config.toml
num_attention_heads = 5
num_key_value_heads = 5
vocab_size = 1728
hidden_act = "gelu"
tie_word_embeddings = true
init = "normal"
init_std_qkv = 0.0157
learning_rate = 0.00257
max_grad_norm = 1.0
doc_mask = true
train_tokens = 106700000
max_steps = 6513
Each number is 128 + 32 x the weight over its row's rms, rounded and kept within 0 to 255. Layers, rows and columns count from 0. Numbers have three digits each. The size before them is the row's rms in percent of the matrix's.

# layer 7 MLP down (transposed), 640x160, rms 0.153, rows 61-227, columns 80-119
083:153186128185173148147129138176121134132147167113153121130119109133120111150095148115087159166143123124106104150165158142
113:122132127099180207163132150131154108117134097088148174171125131118138163160135108110106151140192158114084119090117106109
104:076068145083096106165159049121182111150126176112104079093127173085152161121115120068054171109131110181129189164135108144
081:129132100146157140204151118126173172112073152097085102077138124093098001137105073156164197126155121126151121161132188175
103:117101112085099152174171156130123101082138126141150186173157159157114103141104133094147149122071143056104151134172161105
082:143162133046151107126151133179178112104097046119132164075119116175140033118162089136127189122124112137146144147101134137
100:119134064158162145157115110149143065140112099168106088146147096086182185194163119123097134153073094118124179110197110030
094:168117134181071126154137141126212101169140137063090146153124210055127040119108090121171143142067138098089103087120153096
086:139099108155111189155121098168118182145120122173147096122137126139163018128120090110106114169120117113169095139152134174
109:143130126123170152130151100110089128130080094191113096152142120111139126094071130120086125162192071161114176067196091100
131:103096141133174128174115109121120228179125099124129114105132115153161084167059151149117093144175153098146183136110155147
114:153097066182063149169051105165136080155115099179144114122190144166123171157099178167142117143164100136130188156149129140
089:094129120137167187097155127181188104138109128142093106053118140106102104159130046152146111113121123134154103091095061164
085:108137115136165130139091149134120134142186159132131117139091148143080164123154139137139140175132079092114080142122157155
096:085108081163159123197162164119110139190107141067125102129166166154136097162091105143122160076124179078135135147145141134
086:150156137140120210104130136125130131136172159128144134117147124103138255093134103115110152148111146123129085148138110211
094:129187105104163100100155115211137117158113175078102174110092148166126022150079136111111129167068172123170153167129160129
094:099123089147121168121167146083136168129160106142106101128131127088145000095154121113157082084143106159126129081160137145
085:138118092095156182112129121138168067096124107106112094121118128157097054133123164220156181124073106085146113174133099103
103:109132095165081147155083072160060088128147144124149183136133110094098063124136151073184155116074157076162117138132115118
085:056121166167086123152094109147119074178136179133097102141127193085179106152174099154100144161146105099126116208165116159
105:108115151145171190129140078166103097154144107093137154110146110163171057162166093064129164130129117117141115137139116145
101:086135120141114177129140181150096210109167105092147180114113174085144118068133119137138149073071107157210174153126111159
093:150172137100187127159131163100164125111117090087143179164121085123172047079127110155116093121142173137126141104130117121
126:111110162108081136103037126111150144089165145157136112065169179078124118127154138201130096170151036150125113092151125150
103:106128146083134134135120095153083119122060115107137114155110135108161084103158115107163161104093054126139143062115138156
077:123120144152159158121116141139128239126128062116150110148124130172152000147153106121170152135102079114143117144138162123
084:132098113114132106152119072136181093122130160054097108123090119071075060168106150114133185149145084148188116135153165128
102:084108130126122172190172134154156080114084155105096140136114105165093110183082108125126158130069124125149171133096175145
081:105146118162130158076164104183142102115181147116152112099091121122116011119126114121136179142122143092155130137127100161
116:180157143038105124112118167153116080152098150120115130178164169146146152167133122164146124180120135093111145116148126090
090:156166116150089083159151118087144068167127159148124065130082122142102024141095146159183116111071180109139164080071124126
094:134093141163122155154112108141157111079109157129143112089104081120124098108127132098133090119107140093092087153137151169
087:124152177103164128126157110151094197109138174186085125105117080099120093150155100191159104081104087152107056101071113130
117:116160146171086135141111193081160201072159105146128137093148126145075250105137111171061106119131106106187067126141083116
096:151101160129102135144185115137151096148125130098145122107175109138148086121219131167177188108117131150142138129135036134
098:158140090150114150164121122138093136138177115123097175070154110102165146105150148183096121133143138091119097147098070148
116:127166196111097144092069090135108123063121092140106184043093119136113069080131101196086107131111118099190138186156101184
082:086128123100155166178136099140180153127157113150166108088122197150120063133109066139117157157138108091157132137127051098
101:147125136163195138160105159126093147150141163075162128124109101186093050139115112077174168180128138118118097110158183135
079:082103116090168172167124116180190158120140162165126136094117116073135000085119132151060132123116150142096090182176131151
090:088175117155151136130176150139074121091211121107127128087094114078055041105098115158110167165128144113186155106135124177
110:083156109100132147142077143145068107145097090146120090095158147156128095103150134108105100096192171130172097108092137185
112:080136125160107143143133060123179084114121146058160114076108161128068032161148153108153101164111090079107115150046123125
115:140180132176139151091173182103092059129132136106135112106153121124144215171138139122166102155088090154134123119164132073
101:099142122156162177161161160157154096120158159116142148108111134128166210111129125121143065101125139139122091147127145134
110:152143065160087090169119149141108109100108127118111118089170136130119086100120167177088139104128137152175083161123210095
099:098094108082108161123085119142087196123126138100211138115123104139160142116085094122146114107118141087119150144126171143
104:113130111124101071119123103148151104120137163121116140101118191164133255133113102153086138125163173098134143124111144124
100:107090118099118150104116081157116124135124144126100128106089166078149092113108105085127174116162214156165103126131132146
093:106055150127135115152153163125139141140124122087083085119103113078148055142171114177141162107128104189165088118151159122
106:065146182085128173135126112141172130158159093130121123127126112101104175119135116067124138199090139182091086110114090110
114:141074104077151136174122139132109198101116150180145131120166119171127114105083081170125116099172114103115138074139110119
087:102113093133174137164129126185126062147137139124116133179053122100102041120115040111077181109092136108169078151150142125
081:109173140162127157139156126131113135156081116090107197100090093069136093128142125186117147165114141115105040109132131170
082:083120124140113196170073087133108112114158172100144132188132122100103178073064116092129131148097145099114096100119095166
106:132212141178146235130176137170096118117155124137148120117204102183146130161086136088121124114083132083179112146111151151
100:173123137093098131111093135145153079178123102109163099174115153068160120195156127148131189155058100098140151194190149122
086:119138076112188175137083129117093145092112134131176081139155142151062074149098141106166119123124098139131156142153145173
085:113122137099156143154127127160154123158179117150134096113188096121121166141129083153163180136140143110173137154139150108
109:107069152118130143153130117110111135085146077168118088203121105136152178131154090123131114138144120144105129090180185101
100:112179197151119054126134094195138069139127079101068103124103109067141112187101124108099168137140171159158100110110082170
105:119146141161120121183103166142151112149140166153191060126103131114168126196130118149145120136117097051127115082163129113
110:206146156115183124170121095156201207096119064162138201152177132142118084143119111150161198142156102140140120128174101094
117:152173073103097132149131109104177117135094154096180181152121068121125079124179124142178155178109100099134092106165142135
119:128146127111180174130159143096154103111158119086138144148194148171120163150175209148130127162058134138111126137168152088
129:108145136135118126176064069114101190109116144172109147129190105118149087058095131121120109175235137123145114115099138140
100:129143146104206121140134081146109142137113126146144130128089108062086115167104148119108167114134098120101098142178074115
109:090138134077130180171106092177070176073151141134097092118113065098146104149142149178112169179167120130052128171107145109
099:107142107125170150120128124151137144131178138115112108102126155123073207165095135107100098105137143112194094172129144172
122:126140165121102126134123143123106155106138137128117146111072227113111059179181090142105175116062119124167113119168148194
080:114135126138197122136147056129161193103131121103084111099082163103138061157114106155170170183148115101184102114090095102
090:113082112136161125136125102128129111130138109115111111115106133095056013156133109153142186183118134127157174180138128135
080:149102176152161174170073103123147162124111148148213130099120137088113149112088109114153139146113126116110123176104184097
098:179109125159077118102129058122202112159144112112165140147108127122088067173134083093130159104085085138181137101097101142
102:146157171146130124071110099150060109064171116052079104111087164098088047104177131124176102116156123087143164118133134144
096:091100116123163072117094139120110079159145108104151135109080161129156103114147145145162144120147096142076159073148151083
105:133103053116140111126103104134166121194113144109110082156152146130128143126138113131133129156178156164138144133137058147
121:094153095158175154115127165146160093138125096098142136172128110121138102078157086155112045162143158151094151073178132147
087:106145067109091140160151096111113135160141156095113137137130178173144081083140129121135159062129155154126138137221128147
119:150183105082134162176118143123125224114122124146117146105174086114167193156139132109066101174154136160153104189157139112
101:101150172152186049125123161115159138110174125137138104199167130150110032149118145097183098109069104132080109081177147168
082:096117134196190158195125133123121124126127180097092135075108132110090099186115105113122151135174057139177117145114070136
099:145130141193161160108152124156128145157093105124104076139092149098160170155137099085140127131093173128115127189131147116
103:096153201140188093144154099162070182132136130122077104171123123119110098129128102097139148145153142159166076128122154064
096:127130072150126147153108159107169094130072159118085102173158118133141026141097136142149109113173142081149164099139161149
148:083065097133142140147143122082089234116091098138212112085181109093105097117140147131080183135154132150136079154176126124
116:135178085084175145166128146135147103189127132102092116161209172126122202112149161069139127107166106145133154121136106106
085:105121167068153184116109114112091123154132150175136142172104166140144072153081143114162124133188098064119133084073146135
097:101127118142137132123098110083132210131181095146131161142127110155114091140179098144144121109154143130159124141129091152
099:190115125147115134156154166094159138085216125076174075135126106097178133108148146064109167108127115122095120179121077144
118:113140121159122094096128153118166043166170157122153111151083102099131088158128159109128102174096095147144159103081112119
126:138149104110119084136125132158144055166117120150148117145105170132131116102122131177171181133110093098120145148137125150
106:119103159144092106149082106110157200173142133190118149194107142137073224153138077140139148148110170106135121096081135107
088:109148153150145156142179142138098132163124136097106052205137120162106148132147106084192097148133172110055106165126143140
078:130138121134084134149100113142128087144126193159070054118130072079169000092110098109126124062128134129156122138121134177
086:092119111146137123162125146112186168148182152108100093089082154114128026175103090109108126109141097133155073177188145144
109:133083077144186180170139172169115084156187089118098108185146094137170106155183114118155182061128096126135146169159165117
110:110135133117134055094141154112053219158118172127112152128108092175090060142083115130117150148118105198079092160153155133
119:161140139131050101102155123124116101152107120095099117130094188094108104174142161135191178128085117117089104136122139168
104:140098159213093079156146103145129135142105107080106146127120146063096165139133116105083222151075096064098116138124129069
115:135127146201098165118143135134148148086098114077168129099136101138130152095189151120130127142154147091093146108119109108
097:116103148200152138142141096154091072122174135094127103145106113168143190126095128179116183155132095137098152126123156135
084:083133144192132156156097107124167169113149115161132124098082113141110128141126131124119150121136105086176095164104143182
090:065094125098140136134156164117133107160152130185180123169122121136122130119099096111108141154130086105172141148197172127
079:128175120183200151147154147141181094085102158131113160092135110124111000151120092121140122161061118145125073115175141134
092:098116097079123165085117153155148096164120099129166081104117096067145092161121101229139164121092042019180122176136102130
105:131163138136141102142122091158059211123136184134132202075065180133084069182191098146150137137103150100087129119140096114
097:082118166089119127098153178138118112107090097115119149144085143138118185154114131115127125112182127127131148105158090190
120:083170169200140160140092106111164094099133125130202174103152070098120113158143150134137095102100118116141061100131086163
089:114151065113149135160085087154104140141111144119105075071082040098151188101109164167117130113131116106157139162131133142
097:132052093090092122078146109104114161100082141131121110119088107134145000162125137139081097100139151159150154106131084142
119:194102109145130160076106104115106255064116151152171179143147075155139149138150127144143136149145134124087132164182097156
105:123173100155142096132175176074142091077178156129085123119233128124081092148151085098162171162161140140118157139123100099
065:117149122124124133142095138108119045134089127128132127142121154096110000151115145129154100139135129139127131126109131129
119:112127173147075095149109169097128140140164130135140174084098197126137106123097084188075155134085110090125122139092152147
065:163100141141139148131135119143158105151144103134148128123122161108135000167151101110131119124100104143112130139153130111
112:124192175092105086121172099109110138111105079118121104155149194129129118150139090155126125146152120125043138156118171193
097:088137131123143191117070127156103154127085149142151167113201062139138174070142174131097143107124133110143069173131132211
114:126134077105125157127162102117151047195103153045065115146131126121122117098122102129126174104109101101162067115103157170
099:146132124179136140115109137105121116153141117101078161137162122111084113142137159107220215163103147129118120109143119088
096:166209148160148113119176111105193239149108099107143174138093123106098054185176110151134196164161170056138124158153122122
094:154168100193079152110138109121099157130129107114095131159139148089134137107137106089137180149116140098131128166119096124
104:175133159151144183102173067140114095132140153115102135127119118082140255113154093121205175108171091125135092194113110118
085:132109147165110168107173151116121186110178171081167139168106164146102047114134110116110147116086106157106094153129133173
109:184138113110138110093076120166185082125096153121157100152075090186108088118131133150152178124082162117119108111043126144
102:095128097130151106146148180143118099194116161190149146160122144122123063148146144105128127119112071081147085151167153141
111:084095083165127094125100135153130016178098122117115146082176095111152219097096075157157121132211097178125126067152150179
092:112096066192183091114126122095119067185144126100141147076104145196094124108153166127165093148096080122099145102151184100
118:073113147087112101165133120079183123113113104147126090125147123094130240186112145127136164086103124142108164137187155107
114:136126108131131138208090106129157025120182131129171140163147182065113145125135122118119163119109188085171147109135131095
084:096101133175172170177128154135140106133142145059092145128124161146103120205064111201155167160108119094109090140124082167
087:134166158130174115115199099148096070090146114118156099149103160139127072142119133132121181154102109116171134130112152083
076:168197117149160133131114153188148088143208164105130099161107064110151049140121086168154160103127133116130086171150155164
105:127140101128107162117102147154096129158185101115150141125157079145148109131119136194146114155148179106100138141153088159
111:114143171143128100184105085147118116158142110103159134103086059062129051157119104156075199067092114130167111113151128152
114:128166118190134088126127156150111008087148129173086135107186098125108185121101049166173101160174152104138114123069130125
107:102154127160137154241116096117154160151079121181162117166131224150160096158154100112109169156146121155167143115144164127
088:168127114152126119179117140095135182127076138106072176116088157135097000153151122121138150194147109086142100107114149120
106:104106118031048111122105128106114065118117123133102133119152150120097166109117131183168126109126106091125118146101099123
117:147137116024069127146119105162142029092153104153119133085091118102118199170154150177100117166143100135123107116182148130
127:119133131118182148102150127102120111116129125124134166181112174166041156139118129146130096123073134085067179125178151044
099:089163111112123084130143164083151241132144112169106078167106110133125112167137121140176106114128164103083063208120130230
080:150170135134133187144120062143149124161134168113129104136104160124093145160154092133131184093088089134135104200102123172
101:151134145169092212053145095113130145088096089145136031086107133086124062091095140188117138131143159106113160128150138165
075:098082114094156097130113107120139096085082105080099134109110134115135000126128101214160150087170129097160117139144111098
098:110160092112164134159213143097118138118109122128106134116076129176139178084095135135164146119152165125194117120121113136
084:081143149166114130172136114133161153149182152169096107099099127128101049148141118131139125141177127124180113182153188133
112:074145112120123149176133153103119124151171172125103144154143111071117168145184110068164176123130155123154108113141082138
088:123110145163156121116133096159164058107124059093149132089091139124068031191146132108151134145137102128095126097152136170
101:159114160149137136153109130161150124082144113122127130104135143099097255135108140137124091176143106108109131111118143086
088:122138092133191142176147143144149110144122159099106151130095071172160048074071125115158156135169113097087137165093169161
105:178100133141136136134147149116109063153050155143151122070118155123107159121131170185155145176159162163144148141144177128
130:095165168142106145060106098113095054113119116092075114168150159102147154086122126122203074119183117128163111110092125141
086:144172150160134146160125138176161131121076158123141131146116126096125029163141117096123162179101137100168120132114121140
119:169178085124125154115127141086124101141112121112222094111167093129103052089162168140146116114074091117071129131128151116
095:072137128127170101132090101135111192078108133132101115113129037086101051147097117131139222155114141086174121113120150131
128:130109115141077092095156166168107112102092136159163134122123118090144138116148101168119173153140092120178157127134126119
112:128055116062126134127081114170163105069102139180070155089171126101148116160137078152170181047120135151125138096100147093
093:163074128117112153176106157128141146106097156214166128157150139210134117134122150145121121156133063109078096095180145145
125:082155158101129180132118132117163154140105127111159147120118118068136108110166130083124165168052173096108155057128112153
114:168156149200127113104159125106096108135111154135157061188140152131142158165068152212156155124134083091150157175081197150
126:089123138209118034096123171073070074134139132133111154132180133118081119145153110117154084159121081102188090060120074141
107:128148113129126102129109149147168114115120161135074134110120091130111255139132152192140144110110095128159082159121163176
077:130083117199144173128099080166088098129110141102107098096091110122121049138090092174145140118162080127170057140120120132
094:100136113121083173146137106146166156151109107106107122120118119177123107141105167132069121138181100141139114114194147114
064:132146125132115118139106167097132060128114132127153129138124130132127000131133153125121105132119112146117133114122154099
# layer 7 MLP up, 640x160, rms 0.164, rows 62-228, columns 80-119
108:185106151079039105068064197195111118148169116095085091076145159186155099118158160142136077143150117145140135161155162080
104:179163144105102110057157125093178139107098124106076138124112108164136110152096119090152036122143122107076111076102150106
080:158135145091100111157159126043136132131105124095141180068175093161102119138117131120125123138095106184038140120156151107
108:138125115139164096108165088176142109153174150146097119139094099117097118154149141139132104187139108096137114135140150147
091:103170123113103099075117116136156142108127089100076121102166158161107116192125199153106115088123129153111130164141162136
098:194096146151119094149154125176045101086102108104155117135118186166126112102119117165175090133112105116113151126125125158
107:125100132128176144092142113154086142075091121160165199143080105158119117140139126063145136104114169185186171132140173122
093:182134145110111102088173115092171114184171061074120171090175147102105116116161148130115139139094115157144149181094153128
107:062081128136151119071094173107169104105148140111084118114066130165095108164101123090157045131142133140129075111074079173
115:185160147157100120095158097120159067179080175145099116181082120148123110132133150124142113138139131150118133137069165138
111:111100141152114122153169080086117114117146085094140184157106109177118114128090149155132133122096119151114130104150114165
081:128143160140117132133130113046108107084169088118108156196095067149090118186122176132114116120162123167161149128144131113
079:155147151119111114104191104043111139084170104154100124167161139137095101124132145141146092122158126138154107141059112112
096:180140162131113126162156148089070141093173106161135123175113137112162101155142135071140189135131171102146162084100088112
066:137066070069095114063133103146134127137106067097092140095132121153136098166140124138093158164122139119140134120133136047
098:128158124121151109107143096174129102127121099155130121074150151137089120133166155137100163112093110111003179145144133143
105:126096131104156075141084122172105146109144128099116168114141124156110124183157184106068129145125114164139079148106097109
086:170060153110121130139167186135115119082134173121122077115121064158126119126146081173100128103078137198119098148130134098
100:158124200090206132107151162084170132183146186141130116175070072191081112111132149104152079168125150205156155149116133157
086:144149089168117129169129144158142135159085125099167144105182154143128114135128095152182160107104094112087159084116140166
102:140140130155154058166154176156132112100150119145102131117135132114112098123107190121065089175133133194136136094165146107
105:101116128130120164147052181192075128111103164142096098107144109155153110145186110075149049125172152178123124092116100101
096:100137118168100127143126107165120101107136106163135167111175116115086117159061094135106137114134112107155134219066125206
122:068146135144132156124186151090124143132090186095143147160106159197130098076127062125195105064122137142099150131106154190
107:111137161133149132113145200054144097071129148163091212120091070173110117105116148143099093133154173202135108124140204128
097:194204122103096134074169115115122139100170114153111158128168118137120136143109174144091152131166144125112154160096151104
091:155106121134147173045125134182106114137094139168101132162162155183112106113130140163146092094128204104160128125111124103
097:159166164192132108113172096114100111115204119108110136183152156158120099117121170097162143142194135118180076124112100130
084:170160113165107121172121138094139111095116128134152083103125169141129127160162167135116148143112176184051136123130171123
112:162164110182111094071144116090114120123100108110152144152154092159148108173138094119169112199137188159124103092107102144
101:122135123175131123083089165141174134107168149113162067093146183140084122184107133084142157134165133085080150099139151059
092:141113175075174132144116151167137131134030162126177145122112129130106113111132115087122086107131198210120168134146156065
094:160119134106069108085096123136116095140186146135146086144155142191140114108155118125130082127156146125134120157128127136
114:097177185101183107101098144125165125175067130123183112176076107143124117116128166089137168121135111098033171133141158142
100:168140124160153189137131117066190098084128122167149101134109162146158111144148165104197172152140140110120139101107136096
100:093167182119116170089095207132161118109160173166134073147111149124097115144111143139121146095114113138026138128149098066
120:146128163164184109106160158104149131117071079089159146175116101159117111168110154057168093092124127167098180119081101109
089:177173132116137131153111102174146111114046163168093160136119186138156118135074182088107136138149137196112134138137180132
104:135116139118153138173179141094105146129095084113191101149128096110126108131180112066161101123146128091131225126123115140
093:156163170146141121128097145140124146120121114109145149068143123099112115131121131157080163117200129176184149137090189160
091:091161124173131173057054142173121129108086165105145161118164186162130120136132129113135133100140175114087169122156128104
111:105133149105168136053157134112136132162147154145117182137090084141118109083105115112117047102143057082131126095122088170
112:153123153205144105081125104175113165122134119126144137122156108107124105190127111129062141146131156192101148075111094159
113:096110172149124094140166149098167121115128125148165186207146118161126112139072129101126155048152162109102131172108144125
092:087147092121134117101114188144128115148070141055132115154148091104125099124174110143137173101096152135120104165128160090
110:137157223125184148145122117129130130093152143145214076108085099137138106174141112046113142108160113083124157088123120130
106:133116174134089095175170111165090130073126086136176162145091143125150110182130120136163157136123149095117115079112122134
107:121154171130131120098156167081102114085218114151140112128105084133074102125188127107128100142120089104110195114171131042
094:140120137055100130147180194120150146154163115110129139149149103129114105124154133114108069107138078071116146147145175049
092:091153149105116121058085146170131124186187066125139134139153084141120119174096130163138131124177130087113132139090134135
101:132145134148117102122118161066105116101091160104119122137117117137163109115079138112121095120178110153105133101113170154
104:112167130171167097130139166137119063156122193086125124120117092191147120194182168122127139152053143102124119150150175151
085:147129110090134130100161143070125134094109123121207154106127117092112116110165088114119106128134094089110136088130137112
084:119151190120164138064128180112144114110164192153102119159081102154113115126125146096176112152143138179129122154168155096
078:135146141101127141067160141110126128116108110114139128118150183142147114087191155123148155176119157097153137135121165083
109:116129178126179106181198163105152123079105114187140167148099159093172106126135149095104136130138171130130096091138099164
101:175124109131186133175148131123089111044080118100112146085134131137112119110109161130171150137090135130092157121160135127
085:121139174108137166174146099079091136107107175161105157149084107154161107126095121138139153127148104127080153133126118084
087:127167155117118132139102135118163095085133154121146096125092185111107120185141168143215134172105152143104122142114125134
097:124129153103128092100109134180101117159179138039136101117140115221091108135101131104086123165192115126161111179112114141
101:180129125093111137170150151110112134120165134124098105187130098186088109106152091141118105127100114123100166146132138075
104:098080114088130091096148181153175115179151134125107174143136093150126112126113132148083112103137159149178089113059139140
109:075161154141127107056117133104113142193152117143158119106094084179103104106129138133135084140089101193129140144103092112
107:146114190158160060099111112100077115092066095077176160136135159161121110201161157078107105192098111146033140084173136140
114:144126120146092072073066129150079114111163146157172096123096137150098109165180117054120119126164133135095139183124183073
123:112135164129113110099178172136087087159125100090136102146113091203130109043072158139084097078119140182108150166163106180
102:120113137081138115201128137057100111044129165115176119109067104179116114127172094131197068119129104139137152141102131153
104:127166205084154129155078158167085138124139074079112118136138101167135097081139127142138087179111120255132206093127119112
089:141161076130073104066086115179162096075113061140132130122143166137182111068170127134152155123140192180116120128097172161
122:100067137113149147159148234116124102159103132119162155125099095125113112122129142105084128117176137103114131123092146140
084:155128120068114129090181107087121130062107104158130160161110083181112120106094124123165145117207176143198144077103137128
095:092120111135122152077151144133100125145153122153124155092145097125123119130169106156154098106093090084121103139120142138
076:185115082110102145114139109157177114103119087136111188087188121116142097119142138092074115105105107112068120098091107101
104:191115140090177157101085167129138117106094152118169116138097039179079117136192065078147124139117111155111147067138162100
107:069104194126167128161090150104141102173069154148198158183142104135095119172073185111121117099088203150084192096137152104
095:181130131126091156131146108122122120063109141139125102175174125166114103077134115189132128114067151147072121115080090113
111:148116157143146089141129191114162123096133167095148151105081112148115114205095096146109118088064125094060118134113128100
113:135098096161078129176140137169086121157085082118164123116099098161117099130156095211175178154146103137095162144091116156
091:153051195093176097099156184112089133147103145133134151156114103137109124136132102143100072119107165100126170143144179123
115:136136169162159119040156114123122148163137080105195141151072165128138105149205168051166120099109133072087120144145112100
100:149132183125086122119139125098080164114127142171075080152146149158114103123157078170089130123113104129151073109135092112
080:105146091157134154114119166098126121131138084121181138146114102158094122122134176111158132120122089170147175112122146085
094:142122113085125119092166173107159116120080091097149177085115155098168107144155192104111141154118164175105178081139155151
107:139133154142134105119209160111111128147197118137198113104113124106151108095131144147154052140103161149160142175161166139
106:154102164088127131081117091095145100104161117171147122129135116148158122169109152100117068147157168188144108106065112163
126:089149128156130112132114159172088121173201136166098164187134081139189095134107105085087094089030154205143138161070124081
113:105156164168117083065084101096072113131155140138146128157099086156146115166148133143138126148171095104091109142092137147
092:187122144125149115153150148089129116149171141118199098124154061131117112132165123175105128160107134161039146142150120130
099:161141160148105143128124171115119123163169177113128160182141176185149110144102150168117152165139055136092149137070180088
103:106171144118136156144069133093117122156060123092168186114142139148129114111119101093157091144093170132106171108152129089
118:161127153111112101091119133075127090133172144099196113135128102117119115102188115134113072172129125158047137084153143076
120:145063147143150136139132175129085119117088163066218120163130093204083113162122109127142091078117158147113172144124159162
098:145157104156182139099147179096178150101090140095164122139128095116143108125122106106179181151160136102128126113080138143
084:091118152135116124117088134099167108125083151117136230070138164139113109191097182141134057109081231181095138153125152136
086:123175140168121129044142152099128119122167135113178089070147143137087128189158169170135111154159108161100117102080121118
087:116069127069125155131104132137123127126112075111213125091136138128099112096184091097127130130103139161172148109119129131
112:156114112108168136139077138074138083129110109097192133103122178117128105213167181046110085189124122075113175144139136058
114:125169115115163156139073128096191133101123121079143189156133157114120119123112133120122142165160170110134173071125156156
113:105069200091151119137139166120131088116126113078117133122055096151090116177114069104078118079139157106166159135143146155
098:097114110117136070109139118156104099096191079093070119105197098124088102099123101166209098094124095196119083151140144127
107:130100106123058104135104081133153126094167080134100192131103181102152103165132106120132107098118169144184082111082113155
097:100144129132096150112128194091168099104141137124111171103094152120069120207096167137148066083174144135080163095127152123
080:112159111117089119172179161093107151123174040135106133144164043106175111179120145117144113133195154154154150132122112151
092:138179136124130088061111102197148134105093073102118120125149096154150109119159158114152101147099147168123152100103096145
092:143062163067126073080136143134152132152133125119146137103151122108106121137133108116152095124063080163112113142144143123
097:162116112122096154141237168118083124109189113128112115156107090165059112083131082134139126133147116123143165142125098174
104:129125153118182099143083200159097098124151129153119099102125076179157108091133116119094119113148142090102115157153144124
101:130129147108117135130087125126139131120194172119111099119137113100053119179122118087102089128102114157096145143111098064
116:159104120113141081115114160109082097136126106128134108157095137130104105114125178104107162117119139100114162102124131089
088:102183169165136120166144137127105129087148117074132113147172125164108121089128152159149142136172109115140173103165170161
100:115117129130131120105114159152165093167107192141137138112125136146119124112140173079162072133122140132131088139087188128
109:130138121138168111079123089127131140134166107142165173151080122096149108124180128095195105088088143171184151098062140137
109:151120156128178152118150174138144105122075126108143111152088085134121105130139054066159174126137146069119132085129149138
081:216139122075098146100160083116140173098106130165103105116199101167091190129144143118139169144151141154130105136096135108
116:107083174119123129059110170176130125154139097117119171160128078149118107158154134117143092087158130155126159084074140157
094:210117098102085139114180113130149147136109158161120152066203151146124160129130154158116165129085162132088143178112173111
112:146061087128117103147188184093113130160105150095158104113107117171100109143121119126114106099126089133151089172137125097
096:105133188104108156139081188098110106140154129080156185182142162155146110099076163069131168121170141142124138138136148132
112:079189155149150090105079105118117135086117153155173175140109148156108108134102142075153109100160151113182114098095081198
110:102113075104185102162116120136131107104112090134153117166097122136117113173117156128152162128149175138131109079165078155
100:154150104196133164167122127127120135129187065129132146122162128102123112167111196155155129168167126181096148116081097132
097:155133147124163089124106166097166124110078146124137122105152160093168121135049098115139102111122179190119133062156179176
100:130155109146125120109108169078173092093157073132164116129117100122163114085176113144120115115136135166112153086097141131
090:163164125086105169147101107130111142124135120140120097161164129149157106157165139121140130163096070073105144147155110088
108:102134152115149154172095097065086098083118096118188156115122127110108117087120190061092111148164149156124185137142159099
099:118154132110171122177092146093136092045144073135108196119115139116116118120120177136101080129116162215110087113063158128
113:168130142134075093129144175127141109100129160082145140158142167120091120203163170046112116113067111123115127156124111077
088:186145156089098148149148097167138164091085132138079131151169109129148107075167100190098130138151134139124125154099095113
111:096162161165177094089087150131098088124120078078153149134154111132183116067150179167124064166152158150160082117096112118
111:102091093162137119103129183121148119153125126097105122151071100148121106180115150128053145086159123125111108162142174124
089:145111158083126160070108214130147127147165145148189115141126079162095114101221140149091133131175088153118176113102090092
093:131088126153113141120142147118108121133127096147125119102160109158132115151174058076094148102124132129093181158145132124
077:126153142119117148112074183111117128133111101071147176104107099155097108132153122128138109107129152143110152093140125094
100:108085168073196124131134177103185098083103099094170149081127183131139111195078152085148146164102171101103140101128134085
114:191103174118182138126154168096147130122138149166136154160114100197104109165132161079207125111145102118109175079068175085
109:102190141115181087150125105090146100122160067053166123168091126140127119135182174119127145097104183068136189101136144126
100:085137136116123132081120164102110137155195110081123123113077086110178106103133108090123120070092137104206200132091134073
103:148156174150165121142058138166089143136143166123136085141142082154121116129104172139149099099132127177106137154112139103
103:144078199103167108083151199112141127178117162092138090103102102161102110133112104123130110059103104126147129135114128107
109:108105135123188111117171196148082105143085141051111147168057131160077121098104055101137176117096159129117096148114113168
112:079138200103137115150156196128146081148149138160113103161089158161136107188121153051192095142163091118184121180131147176
102:153120181143135099148105109134142137122129198074111168174142075138157118115130129142139150172138119159112139178092194124
073:111138095166102140118132138102109130132152112125141137095163163122105113120145165163166080132074144118126116112082127107
098:084048146145164086042119145120142108112110117107177193070127167159099106147113143087099074139130108137153133120126129076
082:143197181136162132188188118107119125091163134114089157155130135150084128139165138157117073102110130194141142123126104135
090:138132136106105089123099178134123116119087113132121071117123079081119112089173118139126135084158098188173164118146150114
088:122179130116145149085136127086140121127113109115086229089155208139139117177116188099145120113152121157096171112093128126
117:138149200155166106103141156155100108104163095053174126109135092161212107119124118096088133191135149212153121090175185148
095:181130135121134142097107180117115131180116170120111120145109094131031114068151116117133116118120112108099166158130123102
107:071118166154154132100119158068140106162110112109193206145059131079137116133130153088145096115109128122116198088108189146
093:075121155125039109075080134122096119116102143109157153122159124162095116125148133076169091128127143169143112133110146103
111:196121148112142134166154204137118112167186153077147134200096121122139116167154142084130148113131170099092149127069100117
124:149099156088120092123151174147107123158154134145073108111146103176089104140109105146118113127163108116115116179129122093
096:147171151126121088062171143044143124103133039114106178103162091085131113100131209117122112090149149155100097105076113151
116:119118143211124110113072126124122143122116116140145142176100152137114096143112150120090126117108114140131121132124132138
095:118092144148150137093137140079129131083097124141085168138145189186100122104044144114097070108127132171147101112155160173
110:118109131106089108140053133118092111158179158147129173124102119173162099135148166177069083122165107180133127154063140134
111:093138124124156095063083152150093126152131116135104098148126124160110112133172152109108108087162119120142097117077122155
094:101148103101144073076098116108150137154168077026138099120124088144140100087137146116145131092063109186088193130096118135
121:166112141148165080146124155131111131036073134135086133176074127158143104100148108047205125081154121092124124058150156159
106:160101107117119095225183181051142102144187121094125208128116100174159112136182166103156103101110148152094115112083102104
121:084167124087213150098090167116161138129136159070160146151111157205070107159094109117171134121140144120129156089092146138
107:088137182149148085144129168090120112126076098090167168104095163112158105170134172071089138152096108169093181082105109129
079:159097143096167160145146119012119135117136121122120122103140112152115119179111125071139102125123194139104162137120113124
095:197174157139179088141114096127109116154184073173129108203130121135134113152151120125098067139135117132104129119128161151
083:199106103094112135098189043133154176126110157159093130076218121135089200118111120121137173154143151142128108194113133133
097:166167171127161066101137131083174156123133189117094159164099148107077117151150133047163115156169119153081159110082109103